Each number is 200 + 20 x the weight over its row's rms, rounded and kept within 0 to 999. Layers, rows and columns count from 0. The size before them is the row's rms in percent of the matrix's.

# up: layer 5 MLP up, 1024x256, rms 0.0819, rows 28-54, columns 128-255
# down: layer 5 MLP down (transposed), 1024x256, rms 0.07, rows 28-54, columns 128-255
up28,100,160,205,197,180,212,201,207,221,211,209,222,237,147,226,174,197,194,211,191,208,186,198,186,211,196,195,199,173,176,228,185,228,201,215,185,205,206,196,218,198,201,213,183,190,210,218,204,183,193,209,215,202,209,210,202,155,232,172,248,207,184,187,183,217,212,193,179,157,172,189,182,212,200,209,217,175,191,197,222,215,215,202,195,167,180,178,202,214,219,206,194,171,181,210,238,218,197,202,157,183,237,194,200,181,235,193,219,165,180,173,210,228,200,184,187,198,183,184,202,213,211,211,227,172,231,214,210,175
down28,104,186,214,211,238,220,218,208,199,172,205,192,188,190,188,164,215,216,162,194,206,199,205,180,182,209,208,199,175,178,165,174,167,176,190,196,193,193,208,190,201,216,213,204,198,289,187,186,217,159,209,222,203,204,185,211,196,214,194,185,220,209,219,170,203,206,182,207,208,183,189,212,187,205,193,226,214,211,194,202,164,240,208,248,188,194,167,217,234,153,230,166,218,179,196,191,209,219,190,208,198,183,213,168,213,209,210,172,195,208,195,201,185,221,214,207,189,214,199,223,208,172,224,211,190,190,203,208,203
up29,092,210,174,205,170,189,188,187,197,212,243,215,221,175,188,202,208,196,218,229,217,190,191,200,197,178,238,175,170,195,194,203,192,201,209,206,213,175,199,209,148,211,189,197,171,213,189,200,212,196,226,209,207,189,192,185,208,202,217,185,160,220,222,194,185,197,223,223,242,184,195,184,220,219,198,210,205,196,187,195,182,175,222,230,210,168,173,216,191,179,197,178,198,217,202,177,183,164,245,198,201,192,204,170,210,166,254,196,203,191,188,201,212,180,203,187,185,226,189,183,212,202,220,236,181,187,188,192,187
down29,094,190,217,218,219,216,176,180,212,178,189,173,227,246,214,206,192,220,204,195,202,219,210,175,198,194,209,181,257,211,193,205,191,198,196,201,209,191,211,205,220,147,217,183,207,164,192,159,180,157,169,185,210,199,208,211,197,191,166,230,231,185,203,197,200,202,206,190,205,183,225,201,233,200,202,224,184,194,209,186,202,228,194,198,189,202,212,198,207,191,216,219,209,198,183,207,221,194,165,176,220,206,206,218,201,227,175,203,194,170,171,220,207,195,186,178,202,168,226,198,203,178,178,194,193,210,174,209,195
up30,101,198,208,178,192,195,199,217,192,201,191,169,194,160,156,196,200,205,194,193,184,164,181,168,181,239,228,208,184,192,239,173,240,221,205,187,213,210,249,208,207,209,198,172,202,171,227,230,186,208,227,200,186,200,229,203,171,216,201,233,194,183,211,223,210,149,174,180,225,218,208,205,208,242,201,206,187,234,195,180,238,214,197,206,165,238,237,219,194,163,194,211,189,212,197,223,204,194,195,224,238,210,182,215,195,198,214,223,172,186,231,206,196,186,206,214,212,169,176,179,217,219,202,199,211,175,228,189,206
down30,104,180,189,201,200,213,205,213,188,241,180,226,204,219,217,225,213,230,153,234,161,159,208,215,178,202,185,191,192,154,221,220,227,198,209,175,211,186,218,212,225,183,200,171,197,158,215,212,204,182,217,215,202,211,191,190,216,200,222,202,142,172,199,194,211,228,180,201,219,221,186,165,159,217,182,204,171,187,202,203,191,187,222,184,207,216,187,215,207,208,175,230,149,189,188,233,175,204,169,206,204,205,200,214,158,225,206,204,250,172,200,200,232,199,206,204,164,171,186,178,222,186,175,206,201,189,205,208,204
up31,105,155,168,178,206,196,190,204,207,185,228,215,186,176,228,194,199,175,172,205,177,197,215,182,180,181,203,188,219,183,236,229,206,198,225,171,217,183,200,212,228,182,222,177,152,179,178,217,203,247,242,211,207,214,234,215,166,186,173,247,194,207,188,227,212,212,185,221,177,194,192,168,220,209,209,232,199,176,157,187,202,201,221,202,178,169,189,194,207,193,237,209,204,200,205,192,231,182,224,208,195,224,216,197,184,203,197,194,182,182,188,189,196,208,183,192,175,210,220,187,197,229,217,211,174,196,166,225,218
down31,113,162,185,205,208,192,174,191,197,214,203,207,177,211,228,188,213,196,181,232,210,191,212,206,214,193,184,202,178,182,234,165,220,178,220,192,223,198,211,219,215,221,214,192,196,186,172,219,230,182,216,218,196,187,208,232,193,198,229,194,203,212,221,217,204,198,220,188,179,179,176,198,184,204,209,191,186,188,173,167,183,195,228,187,177,189,199,205,202,174,175,184,190,210,185,196,201,196,195,195,221,238,188,213,199,200,213,199,224,195,196,207,200,193,231,177,195,136,157,217,183,210,183,189,205,218,216,189,212
up32,105,184,221,195,206,199,193,217,166,195,199,167,187,184,188,268,204,173,173,171,208,205,199,182,210,203,231,181,229,227,202,208,217,199,195,185,138,187,188,227,205,215,210,196,202,189,188,186,202,169,248,157,168,203,215,242,235,224,200,215,199,163,228,229,205,212,185,185,228,179,215,179,192,190,211,138,176,213,187,213,182,173,191,221,215,186,193,222,192,174,220,176,203,189,202,214,219,196,212,185,228,184,231,166,176,206,209,212,194,187,200,214,218,207,210,234,179,227,206,230,192,198,225,229,191,195,243,218,231
down32,108,193,184,207,190,205,182,206,180,219,181,229,195,224,201,222,189,219,185,211,202,186,192,196,182,164,207,212,169,166,204,195,186,209,155,185,210,202,189,229,219,188,233,180,172,158,225,205,208,156,209,190,181,178,215,229,173,185,182,186,212,202,227,214,227,217,220,205,221,199,207,208,182,225,207,193,183,164,219,231,178,176,211,219,204,227,167,168,208,216,197,209,192,228,175,209,150,230,197,199,202,248,204,197,188,173,189,188,177,197,197,213,171,194,196,202,229,180,229,179,185,206,199,217,226,228,203,218,206
up33,102,210,175,221,212,156,175,160,202,204,232,183,188,183,247,190,200,196,216,177,227,193,219,199,210,185,178,198,223,218,198,207,201,189,184,231,149,212,167,210,227,182,186,248,194,186,181,185,200,208,216,188,183,225,218,203,223,200,199,183,215,188,206,209,203,174,173,184,208,209,200,208,224,189,207,204,235,205,195,221,197,211,227,180,224,190,243,193,182,181,185,174,201,212,184,175,220,185,211,219,211,210,235,189,193,184,225,202,206,173,203,207,187,230,213,173,219,183,206,212,224,202,177,238,196,188,231,206,212
down33,111,182,202,201,211,199,170,244,163,205,196,184,198,203,202,177,202,206,186,210,181,171,210,233,189,180,222,227,150,194,186,202,204,197,223,212,200,199,196,213,187,200,235,189,188,154,201,224,235,197,225,212,173,159,201,213,185,175,211,203,188,198,171,229,205,223,212,217,201,180,200,167,161,213,182,195,219,190,172,231,210,206,188,214,188,204,200,223,212,179,207,195,203,185,186,207,213,222,204,216,211,195,207,216,188,201,200,195,162,192,164,199,236,191,184,181,239,165,208,205,192,202,178,225,215,217,212,198,178
up34,102,221,191,219,188,209,199,195,181,182,182,169,206,190,212,182,234,198,188,215,217,192,173,181,173,187,184,204,214,204,210,216,188,209,226,179,210,169,188,223,227,181,183,202,181,197,242,215,204,179,218,198,172,188,224,198,190,174,198,207,214,172,235,201,200,186,198,210,206,217,206,225,210,190,164,222,223,194,179,210,206,222,213,207,194,189,205,236,220,212,212,188,161,211,220,176,198,192,208,208,178,196,191,240,207,211,207,226,176,202,205,220,188,174,184,192,218,198,175,251,228,215,214,198,212,192,201,149,218
down34,102,231,207,185,209,212,192,241,153,179,193,211,195,192,206,210,172,184,209,190,175,157,181,195,211,205,170,203,173,230,202,193,175,189,216,209,230,203,196,250,194,209,168,217,208,204,181,224,234,185,219,178,220,196,178,223,196,190,192,192,181,183,217,230,246,236,200,247,178,177,233,171,177,197,166,238,214,178,220,213,221,176,173,197,195,192,205,233,205,162,195,205,190,193,151,209,222,194,216,158,198,206,186,165,178,208,183,174,224,208,222,189,220,171,207,219,181,227,207,227,185,195,170,213,179,226,209,210,193
up35,099,192,217,196,189,198,178,212,183,166,199,200,201,180,196,204,218,213,209,219,203,212,189,184,193,210,190,195,241,201,218,159,228,208,198,209,169,228,199,189,168,180,190,180,206,191,208,201,228,217,207,199,171,201,226,222,169,183,230,205,215,191,198,217,177,168,204,204,226,196,219,192,172,193,220,179,232,219,198,211,202,228,200,218,235,181,171,225,203,178,187,200,223,207,194,174,194,180,232,238,234,206,183,189,212,218,200,199,209,163,199,212,218,181,193,173,192,218,171,196,210,201,236,231,221,197,179,180,215
down35,103,193,217,191,176,179,181,205,214,206,177,178,190,198,214,193,193,212,231,235,198,198,154,212,175,192,217,215,223,168,183,212,155,204,165,214,195,169,182,200,234,190,194,195,204,232,194,207,182,197,194,173,198,199,204,219,218,195,200,196,205,184,201,169,166,180,204,225,225,217,210,167,160,179,212,202,206,214,185,237,216,196,175,216,192,228,177,184,200,200,201,233,217,236,244,195,166,209,253,199,204,231,181,185,142,196,206,186,180,205,172,197,218,210,213,159,208,189,185,218,209,219,202,204,177,154,223,172,174
up36,101,164,160,180,207,194,180,205,152,195,209,189,201,191,198,209,209,205,207,186,181,198,221,182,173,217,181,237,191,211,194,224,206,198,199,209,216,187,205,192,200,185,185,163,236,201,220,182,197,193,241,199,182,202,229,199,215,207,180,210,209,212,198,208,182,189,195,185,195,180,229,200,163,180,191,200,188,220,166,217,205,183,159,214,176,184,186,193,215,159,199,202,193,169,205,197,210,235,220,175,241,219,170,219,190,233,167,226,184,171,206,230,228,179,168,218,195,241,221,203,185,210,197,215,171,220,191,263,217
down36,097,206,190,152,188,224,196,231,192,224,204,209,231,230,212,218,199,192,193,219,248,194,207,215,207,183,215,171,214,195,220,185,210,178,174,205,221,153,201,218,202,185,184,206,203,196,191,201,196,200,206,228,178,200,216,215,235,220,165,193,191,142,161,246,194,186,213,163,196,219,193,196,229,216,196,163,210,216,201,172,206,193,209,224,182,188,189,204,168,177,203,243,217,154,197,204,201,201,235,203,228,192,148,165,174,191,184,178,217,212,205,210,191,251,208,201,200,212,231,197,230,209,189,179,213,203,208,186,214
up37,109,180,212,193,191,199,223,228,221,190,195,218,149,187,225,204,236,234,174,227,189,171,198,199,176,205,188,175,211,215,211,232,231,208,204,218,212,197,197,191,173,196,207,225,172,202,209,224,206,186,216,210,183,227,231,219,179,207,187,226,149,206,250,223,184,176,205,184,206,201,234,200,188,200,221,186,186,222,173,225,211,216,226,216,161,200,196,210,211,192,218,180,189,189,194,146,212,175,221,219,228,180,190,213,208,189,208,214,180,183,177,202,206,199,172,187,192,198,180,221,220,228,183,196,206,194,175,202,189
down37,119,169,199,166,199,203,214,228,201,216,192,199,212,205,185,210,210,208,177,201,176,219,185,197,201,182,216,183,219,214,177,193,220,183,195,179,189,199,228,229,235,208,230,196,206,141,194,205,200,163,222,208,193,182,200,194,230,211,218,227,208,202,163,229,170,188,202,185,226,211,234,211,165,242,226,234,197,193,199,181,209,196,219,222,175,200,226,209,175,190,189,175,186,187,209,201,217,187,221,211,190,176,196,219,194,210,149,212,214,190,205,193,188,207,199,193,198,200,212,211,220,224,178,219,237,186,240,166,189
up38,109,198,170,200,219,205,222,202,182,187,192,199,206,215,185,193,182,193,202,186,201,167,139,211,189,217,177,217,197,214,198,216,224,249,203,216,189,201,186,204,216,186,165,214,195,199,218,195,182,194,170,225,183,200,198,197,145,177,214,209,191,185,242,196,179,196,189,165,198,187,212,192,216,232,180,185,166,207,195,206,225,209,198,210,213,194,210,181,215,199,214,180,204,194,187,257,202,237,232,179,221,213,173,203,172,222,172,215,214,191,213,181,182,210,161,163,187,168,171,197,175,228,170,195,164,220,208,214,188
down38,110,213,212,218,203,192,207,195,189,211,211,209,167,218,185,213,206,196,195,168,220,226,177,215,212,159,227,217,226,211,221,186,190,215,208,236,140,208,188,217,197,204,218,208,229,189,206,202,181,218,227,244,194,198,220,226,236,238,215,173,209,201,190,197,179,182,194,171,214,209,239,169,210,171,192,230,204,213,173,194,208,194,191,148,233,184,187,218,169,186,205,177,171,168,240,185,171,214,216,209,216,201,203,206,201,191,161,177,213,182,208,188,182,235,202,208,151,187,196,214,193,192,164,233,189,200,208,197,140
up39,106,177,159,196,224,201,188,226,173,208,216,205,168,242,227,197,221,233,227,187,219,193,183,191,220,190,187,175,161,215,209,204,200,191,225,201,203,187,237,206,173,186,196,203,199,187,193,171,197,169,199,205,198,190,213,191,167,215,182,206,191,208,174,209,214,193,208,186,173,203,207,213,199,163,216,257,207,201,191,234,161,180,209,209,196,191,205,176,221,167,223,194,204,235,196,221,200,211,162,216,182,204,164,165,194,206,174,220,185,187,176,180,207,197,212,189,258,173,192,215,194,204,208,212,186,222,173,213,164
down39,102,204,225,225,186,192,200,216,191,192,217,213,165,195,189,204,163,228,166,202,204,221,194,207,198,245,211,210,244,209,189,180,209,205,170,213,200,181,174,188,213,192,209,174,194,240,165,217,223,225,203,199,201,221,186,207,240,206,189,210,192,208,175,217,212,233,164,187,211,211,205,203,218,230,209,192,214,189,198,207,220,187,211,242,243,225,209,259,189,226,193,184,246,173,179,227,230,183,225,206,193,180,196,190,177,179,217,186,229,235,198,218,190,167,204,177,216,195,188,180,186,236,196,202,171,190,207,162,228
up40,080,199,203,170,219,190,217,192,151,198,210,182,204,165,198,188,213,211,184,181,247,210,225,209,233,187,166,185,178,214,212,232,197,197,213,171,216,226,176,188,179,208,216,172,217,208,158,169,211,204,228,199,162,164,206,174,202,248,214,227,210,197,172,197,198,212,187,207,216,168,208,202,216,189,253,229,178,177,222,174,228,176,257,230,186,220,228,194,184,202,196,190,206,215,204,193,184,202,233,199,186,211,162,241,196,165,196,202,210,186,200,214,173,189,195,226,220,231,203,211,201,211,198,193,153,198,236,214,228
down40,089,184,181,226,216,193,150,228,216,209,180,218,201,218,179,179,205,200,207,211,161,188,184,228,196,213,213,187,191,209,183,194,203,202,223,231,192,177,189,220,206,173,223,198,208,149,185,191,191,212,166,211,222,219,191,223,194,171,200,175,170,209,228,224,200,191,208,185,184,244,209,176,190,219,156,191,219,229,211,204,181,205,171,176,211,182,165,205,188,167,183,205,169,187,197,233,231,208,197,194,213,194,200,144,197,224,193,174,181,218,188,158,244,190,204,190,179,172,201,199,195,208,220,213,243,210,219,162,181
up41,093,210,164,179,179,233,224,146,181,196,213,190,211,198,210,246,173,194,202,177,197,195,206,178,222,176,169,211,220,204,231,195,231,220,193,183,178,211,193,199,213,200,188,203,184,201,205,174,215,190,209,184,204,208,194,187,205,221,211,201,221,192,224,216,174,150,171,171,181,184,200,188,166,184,217,196,176,168,220,189,192,188,190,233,167,186,196,209,163,179,235,188,233,211,198,177,206,190,188,191,221,198,209,220,210,224,225,212,212,190,189,231,204,218,223,191,247,199,229,206,188,204,188,226,177,180,170,189,204
down41,086,196,262,163,194,200,157,267,193,184,230,193,185,215,169,167,199,242,185,239,214,204,203,230,181,210,197,209,210,202,177,215,186,201,220,200,220,159,220,174,203,198,190,195,219,240,165,200,181,211,180,212,223,208,205,162,206,223,165,190,183,186,200,191,171,176,187,221,225,202,210,201,213,222,207,203,213,168,160,196,192,207,200,170,193,204,166,212,197,249,156,203,182,209,221,205,159,193,180,225,204,217,207,177,196,179,193,173,206,218,166,190,239,180,193,211,213,220,170,198,213,214,193,193,221,210,176,211,179
up42,110,202,200,223,236,202,193,188,185,182,200,211,201,204,183,142,192,205,172,174,164,178,232,161,189,231,224,181,211,187,198,180,221,229,165,196,213,196,206,177,172,174,188,181,209,203,198,153,203,185,221,194,216,230,186,203,187,236,184,199,205,206,206,218,231,218,226,185,216,209,209,181,195,197,221,161,184,159,196,225,176,205,221,189,191,154,183,213,198,200,195,207,189,197,196,243,203,211,199,233,220,185,214,195,225,183,211,200,197,181,189,223,199,220,203,193,209,186,214,237,185,226,202,214,172,204,198,175,199
down42,108,208,232,188,185,213,165,220,179,221,148,221,195,197,209,235,215,191,200,204,193,172,183,221,175,167,185,147,217,198,190,207,173,215,198,178,149,182,205,207,155,214,182,217,202,196,210,223,180,184,206,197,178,195,210,232,204,209,177,193,235,212,211,198,202,226,234,205,252,183,195,187,209,213,188,187,188,182,195,231,235,219,202,214,184,189,181,223,194,175,211,175,209,181,226,173,197,172,180,206,208,234,185,178,187,215,218,173,161,211,201,209,216,194,193,179,199,215,167,192,209,177,208,194,185,226,191,178,213
up43,105,183,235,230,199,190,187,193,185,196,230,222,196,203,193,231,203,187,212,190,203,180,178,193,208,223,166,199,178,180,221,234,186,212,197,195,226,173,175,198,195,222,183,222,174,188,217,263,172,172,217,210,172,214,239,174,200,178,227,241,199,205,190,194,204,179,196,203,200,160,197,206,174,193,203,184,179,179,223,221,214,237,170,235,196,217,221,224,216,215,192,208,200,220,200,195,186,201,244,205,201,231,225,182,195,213,166,249,213,192,190,220,197,190,171,202,211,207,185,222,224,206,236,212,181,178,233,173,206
down43,108,212,203,195,190,195,178,205,195,203,184,188,241,211,172,198,194,220,231,236,248,176,163,181,220,203,190,191,180,187,198,191,198,196,229,200,173,211,156,203,202,181,188,221,201,177,217,229,232,195,188,163,190,221,220,183,212,188,203,187,208,208,219,198,198,200,189,218,174,192,195,217,190,213,200,189,181,212,209,184,193,207,197,204,204,200,185,183,238,211,204,197,200,180,208,189,229,203,175,201,229,179,206,195,221,168,223,187,196,168,172,170,208,228,188,195,219,179,190,199,227,189,202,210,179,146,215,179,156
up44,093,163,217,200,185,185,213,190,227,183,221,209,201,218,136,198,215,175,212,204,203,198,214,197,202,237,179,155,193,215,199,244,196,213,197,197,180,217,219,222,212,195,229,173,195,190,173,220,219,236,209,227,193,209,208,191,202,221,211,245,176,171,196,219,208,188,204,190,211,204,216,168,184,214,201,199,208,209,190,216,198,237,186,209,204,170,214,231,205,203,221,188,209,201,186,192,229,184,160,198,181,195,200,208,170,175,204,216,175,164,233,179,210,189,205,193,213,176,183,201,220,226,177,173,173,153,201,154,192
down44,089,205,224,198,181,228,220,181,194,220,179,151,219,203,241,199,185,225,190,222,170,210,178,218,220,185,179,195,221,197,215,177,221,150,229,210,202,195,170,211,186,221,195,207,205,182,215,211,194,194,217,179,228,166,208,234,192,187,189,185,219,209,195,164,168,189,219,203,192,188,196,171,234,175,201,199,223,189,208,224,263,200,200,206,188,185,195,187,196,207,179,184,178,211,210,177,182,187,218,231,201,204,200,212,201,211,197,211,205,228,205,210,185,211,211,182,173,216,173,253,200,154,194,205,185,227,187,216,189
up45,095,196,243,206,183,199,186,172,190,198,208,224,185,178,208,226,193,196,205,177,193,193,146,189,219,212,210,208,227,247,195,195,203,221,221,224,181,196,168,205,183,188,228,196,228,195,190,188,202,206,223,205,170,165,186,201,187,205,209,202,185,207,180,196,182,192,178,182,211,225,214,208,227,199,198,169,224,218,186,192,191,198,204,210,214,211,216,231,177,205,178,208,198,211,189,224,204,190,171,197,159,211,207,183,212,181,198,193,223,183,248,218,165,175,202,237,191,206,183,212,167,200,124,192,201,195,217,207,190
down45,097,183,172,217,234,153,198,192,217,207,179,212,197,191,164,156,197,193,171,221,169,173,240,197,175,162,191,181,185,213,209,178,193,234,209,197,189,230,197,226,212,208,190,194,195,151,204,228,218,208,185,227,204,210,224,201,207,161,181,215,185,222,205,219,192,225,219,212,186,187,223,195,200,185,200,245,191,205,211,186,226,175,181,209,188,175,190,168,208,179,209,196,224,204,190,218,201,197,210,222,228,203,202,209,211,212,222,172,200,227,172,177,237,226,238,169,224,208,213,188,187,196,224,208,215,204,219,142,201
up46,109,181,226,240,214,196,241,234,214,181,250,203,206,210,193,192,178,188,172,210,235,174,183,200,210,201,203,210,241,259,230,221,202,203,164,202,195,226,215,240,200,175,230,162,202,193,193,212,207,165,211,223,184,232,244,205,193,213,188,232,195,195,195,225,217,174,199,176,179,194,206,201,200,161,232,198,177,207,218,177,154,216,198,213,209,201,228,217,200,199,202,200,185,195,180,217,215,212,183,247,199,221,201,206,195,225,217,220,201,167,156,191,231,171,206,203,197,185,211,226,200,206,205,201,215,173,220,185,186
down46,140,208,213,220,210,189,252,230,207,212,230,186,217,241,182,216,187,241,179,204,214,174,193,196,203,169,188,183,219,229,229,230,204,196,167,152,178,195,236,207,210,207,222,205,182,182,185,174,203,196,190,201,164,209,229,201,205,186,190,218,167,176,173,220,213,179,201,200,217,217,209,199,192,172,226,196,193,199,189,187,151,206,218,191,187,192,223,213,192,207,204,205,164,195,173,190,178,198,200,252,190,207,186,217,215,207,225,183,197,169,179,189,233,162,210,231,184,179,198,196,193,191,182,196,230,178,205,198,184
up47,102,147,235,213,230,184,221,209,237,169,198,239,190,210,180,205,225,217,220,214,200,176,196,202,208,205,188,189,170,201,202,185,241,194,204,181,204,204,195,195,232,180,227,174,215,165,179,222,209,240,201,190,215,226,237,179,161,190,171,217,172,193,215,191,195,226,216,181,210,164,211,180,174,186,191,185,174,188,174,189,229,218,204,221,205,212,189,235,167,234,176,183,215,220,203,204,192,188,204,147,220,195,185,218,206,226,197,250,198,175,216,203,224,171,152,234,189,197,213,211,185,212,186,193,200,159,193,194,211
down47,099,186,202,200,200,184,188,209,200,207,214,191,206,185,206,164,183,236,212,225,210,229,197,162,195,244,169,257,197,188,203,185,192,165,226,185,204,196,179,209,209,185,191,224,217,220,180,203,165,191,232,214,243,169,197,190,187,191,220,202,202,201,186,171,185,191,206,191,177,176,191,230,199,217,151,236,211,228,194,206,220,215,169,200,216,229,206,168,213,193,215,223,197,211,208,204,188,243,188,221,191,206,199,225,216,207,206,206,188,194,158,195,194,182,204,202,177,188,216,181,178,199,185,225,208,221,202,199,131
up48,097,204,180,185,188,213,177,202,165,209,226,206,215,219,217,197,204,186,236,182,156,188,177,180,173,184,217,174,218,206,184,189,205,215,200,173,204,202,213,208,159,205,181,219,193,178,207,197,180,194,205,207,193,210,209,234,177,198,213,235,164,196,225,200,204,152,199,169,229,216,186,202,180,227,239,195,165,173,187,205,216,219,168,198,208,157,181,224,181,182,223,176,200,228,195,207,224,195,195,248,215,179,143,198,202,206,182,228,223,183,188,187,189,209,178,200,220,178,206,220,196,182,217,211,172,186,202,221,179
down48,094,196,228,191,211,228,205,198,207,209,193,198,215,188,183,219,204,207,192,169,200,192,207,215,194,170,217,226,222,205,152,216,213,208,183,194,196,152,198,183,184,213,240,220,179,194,190,211,192,210,180,185,195,150,186,198,233,233,182,198,225,195,217,179,195,194,222,217,180,222,205,155,203,201,206,227,180,182,221,196,177,204,178,223,198,199,206,154,226,225,165,186,184,151,234,205,199,193,198,198,204,232,228,195,192,248,188,211,224,229,179,159,202,237,145,171,184,218,213,215,212,198,183,183,180,197,216,193,164
up49,103,204,173,226,163,184,246,185,154,180,191,191,208,199,209,219,226,191,187,186,201,202,216,186,204,184,186,212,228,196,211,193,236,223,194,199,170,236,187,185,210,183,200,211,228,190,225,210,179,184,244,226,172,214,215,210,201,203,177,225,218,212,204,214,211,194,183,157,167,188,214,174,226,167,212,201,174,209,165,230,198,207,178,240,211,209,147,193,197,201,209,186,231,227,230,183,189,205,199,211,217,206,231,198,216,188,189,163,219,188,233,205,185,206,167,190,205,171,183,171,230,224,160,226,216,188,186,206,211
down49,102,177,204,200,191,169,215,188,192,211,210,187,165,217,188,213,241,217,201,184,197,187,194,184,204,182,191,172,214,233,213,177,181,229,203,182,227,176,215,210,216,180,176,211,194,184,192,208,197,168,203,211,211,205,189,205,194,204,187,170,197,217,228,209,193,225,189,175,165,229,195,205,182,257,169,206,179,197,183,168,175,189,186,205,203,179,136,191,209,195,151,194,168,246,181,165,163,228,199,206,225,173,213,197,196,206,169,188,194,182,203,193,198,216,192,217,218,170,183,200,218,239,198,227,212,216,226,172,200
up50,104,221,213,223,237,214,214,202,165,173,207,168,231,158,197,179,229,175,180,179,224,194,225,200,225,204,191,201,184,204,214,244,194,197,215,181,209,205,180,194,202,170,199,234,163,184,230,239,217,200,197,188,231,205,226,216,211,136,192,216,196,190,211,222,201,163,222,208,220,174,225,225,204,166,196,188,203,191,216,229,167,247,231,200,170,164,205,207,170,191,204,180,202,194,191,191,203,210,224,195,181,202,235,220,190,187,198,214,193,191,192,179,241,202,174,189,222,173,213,231,199,223,210,188,220,184,209,199,195
down50,101,209,176,203,214,205,193,158,202,145,200,171,196,177,214,213,224,201,224,206,224,214,197,181,179,191,198,196,173,198,196,206,208,191,182,196,228,195,209,158,231,245,177,229,186,234,168,227,218,224,201,188,182,196,208,198,183,212,201,188,205,202,207,220,170,189,242,190,204,210,170,189,185,212,155,196,225,210,219,181,216,171,214,180,194,181,206,191,182,221,166,188,206,206,179,247,212,206,225,215,226,197,208,194,197,229,196,188,226,215,213,189,194,204,188,211,154,150,181,188,216,195,205,206,168,201,186,159,168
up51,099,205,190,187,220,175,190,208,188,195,230,204,205,199,230,197,222,190,203,159,223,203,180,189,167,212,192,191,192,198,191,196,180,195,221,182,194,183,221,172,216,209,228,205,180,200,175,196,213,209,222,222,200,204,211,221,206,240,162,200,193,189,231,212,200,206,203,200,218,160,228,184,197,194,171,186,187,205,198,215,207,158,196,216,187,221,185,215,244,214,199,233,177,207,205,203,179,201,222,213,205,211,213,176,205,174,177,200,199,191,252,240,219,213,194,165,197,187,175,183,228,195,236,207,188,195,186,158,212
down51,100,189,201,212,221,201,233,190,204,234,201,188,197,198,219,181,206,217,184,220,192,162,189,201,171,189,222,236,226,183,171,227,201,219,211,238,231,257,206,187,208,212,194,191,229,128,207,213,177,188,234,209,171,220,194,165,204,192,205,232,182,190,185,200,181,180,199,184,230,241,223,194,207,209,183,212,204,219,221,186,180,195,197,194,202,187,184,212,202,231,169,172,203,196,209,189,224,210,212,201,188,210,197,212,181,177,213,144,189,185,194,180,207,223,184,185,215,225,197,169,186,195,190,205,157,177,202,214,213
up52,101,174,209,191,212,182,197,200,218,186,228,203,227,216,207,202,229,191,212,197,210,185,179,187,198,220,230,175,193,161,186,182,162,233,226,176,232,174,172,199,201,238,220,177,203,181,221,201,192,192,217,219,213,189,196,172,157,195,187,227,196,200,214,210,198,211,218,204,190,193,211,200,216,248,205,200,203,193,203,177,188,196,177,205,196,226,210,195,213,204,224,213,158,198,196,192,210,241,172,189,184,219,163,183,183,166,183,244,187,199,180,230,216,165,159,215,191,208,203,201,252,209,229,200,184,180,216,170,180
down52,100,222,183,160,212,211,174,215,190,230,173,212,219,184,190,189,225,217,202,160,228,188,190,210,202,217,229,189,199,219,254,198,212,202,216,204,176,188,193,227,242,175,215,203,208,185,207,233,199,220,206,181,222,196,204,185,199,190,184,196,207,219,185,209,224,187,197,180,185,189,230,175,166,169,203,201,176,221,184,177,184,192,221,228,185,186,214,225,211,216,172,221,225,246,143,213,184,193,164,217,199,229,195,203,209,201,206,176,190,184,199,206,205,214,216,203,190,175,203,177,211,208,178,212,218,164,201,209,207
up53,099,180,225,207,172,223,201,243,225,193,233,197,191,190,194,185,217,221,188,204,206,182,198,209,207,174,177,236,213,176,233,183,227,177,228,169,207,229,212,185,210,188,224,183,216,200,234,173,202,229,181,209,166,215,169,194,222,206,175,218,137,193,221,190,215,197,187,205,198,212,200,190,185,188,168,221,244,174,227,214,233,204,211,167,202,199,177,253,207,207,194,198,197,185,245,213,214,176,189,218,217,213,178,221,168,183,188,197,201,193,176,191,196,220,197,191,226,202,174,187,208,202,190,200,170,165,226,174,233
down53,098,190,209,177,195,254,191,172,190,211,212,226,190,197,201,170,206,209,203,202,282,216,191,220,175,201,183,212,224,207,195,194,188,214,206,198,263,212,192,198,217,198,218,148,208,187,204,221,172,198,209,188,199,201,198,230,168,196,183,211,219,190,218,238,195,182,240,208,169,204,241,158,189,221,173,208,184,220,183,210,175,201,164,197,192,189,212,188,191,209,213,178,183,190,184,203,198,204,189,204,192,207,187,192,198,188,179,192,207,227,209,194,198,225,178,188,227,182,187,208,190,194,195,211,179,194,243,203,178
up54,100,177,180,203,174,161,213,179,185,208,221,210,175,189,208,212,200,166,181,200,236,215,218,186,163,206,197,192,212,228,208,224,197,186,224,216,181,226,157,216,189,207,193,198,205,194,221,225,217,228,196,205,212,222,199,205,224,210,185,225,241,150,200,230,196,206,201,231,190,200,197,194,205,212,225,223,203,182,230,186,185,205,183,233,204,190,210,207,208,204,211,187,217,198,160,222,202,179,199,188,189,189,161,195,213,191,217,225,202,196,219,216,188,201,166,187,209,224,180,229,210,209,213,211,206,187,227,170,231
down54,102,180,203,213,188,215,187,207,180,205,195,180,177,196,194,172,232,173,198,146,208,208,184,209,249,175,195,155,222,212,217,189,230,197,193,189,198,176,195,183,191,227,215,185,225,211,221,193,213,218,234,224,205,191,216,197,233,199,214,181,182,218,222,167,215,174,203,197,194,216,211,204,202,212,219,176,196,219,176,203,268,193,173,190,192,220,189,204,166,189,190,228,200,235,207,215,223,211,188,187,216,206,181,192,202,200,229,231,199,212,156,197,213,191,218,201,170,196,149,222,186,207,207,219,249,154,226,215,201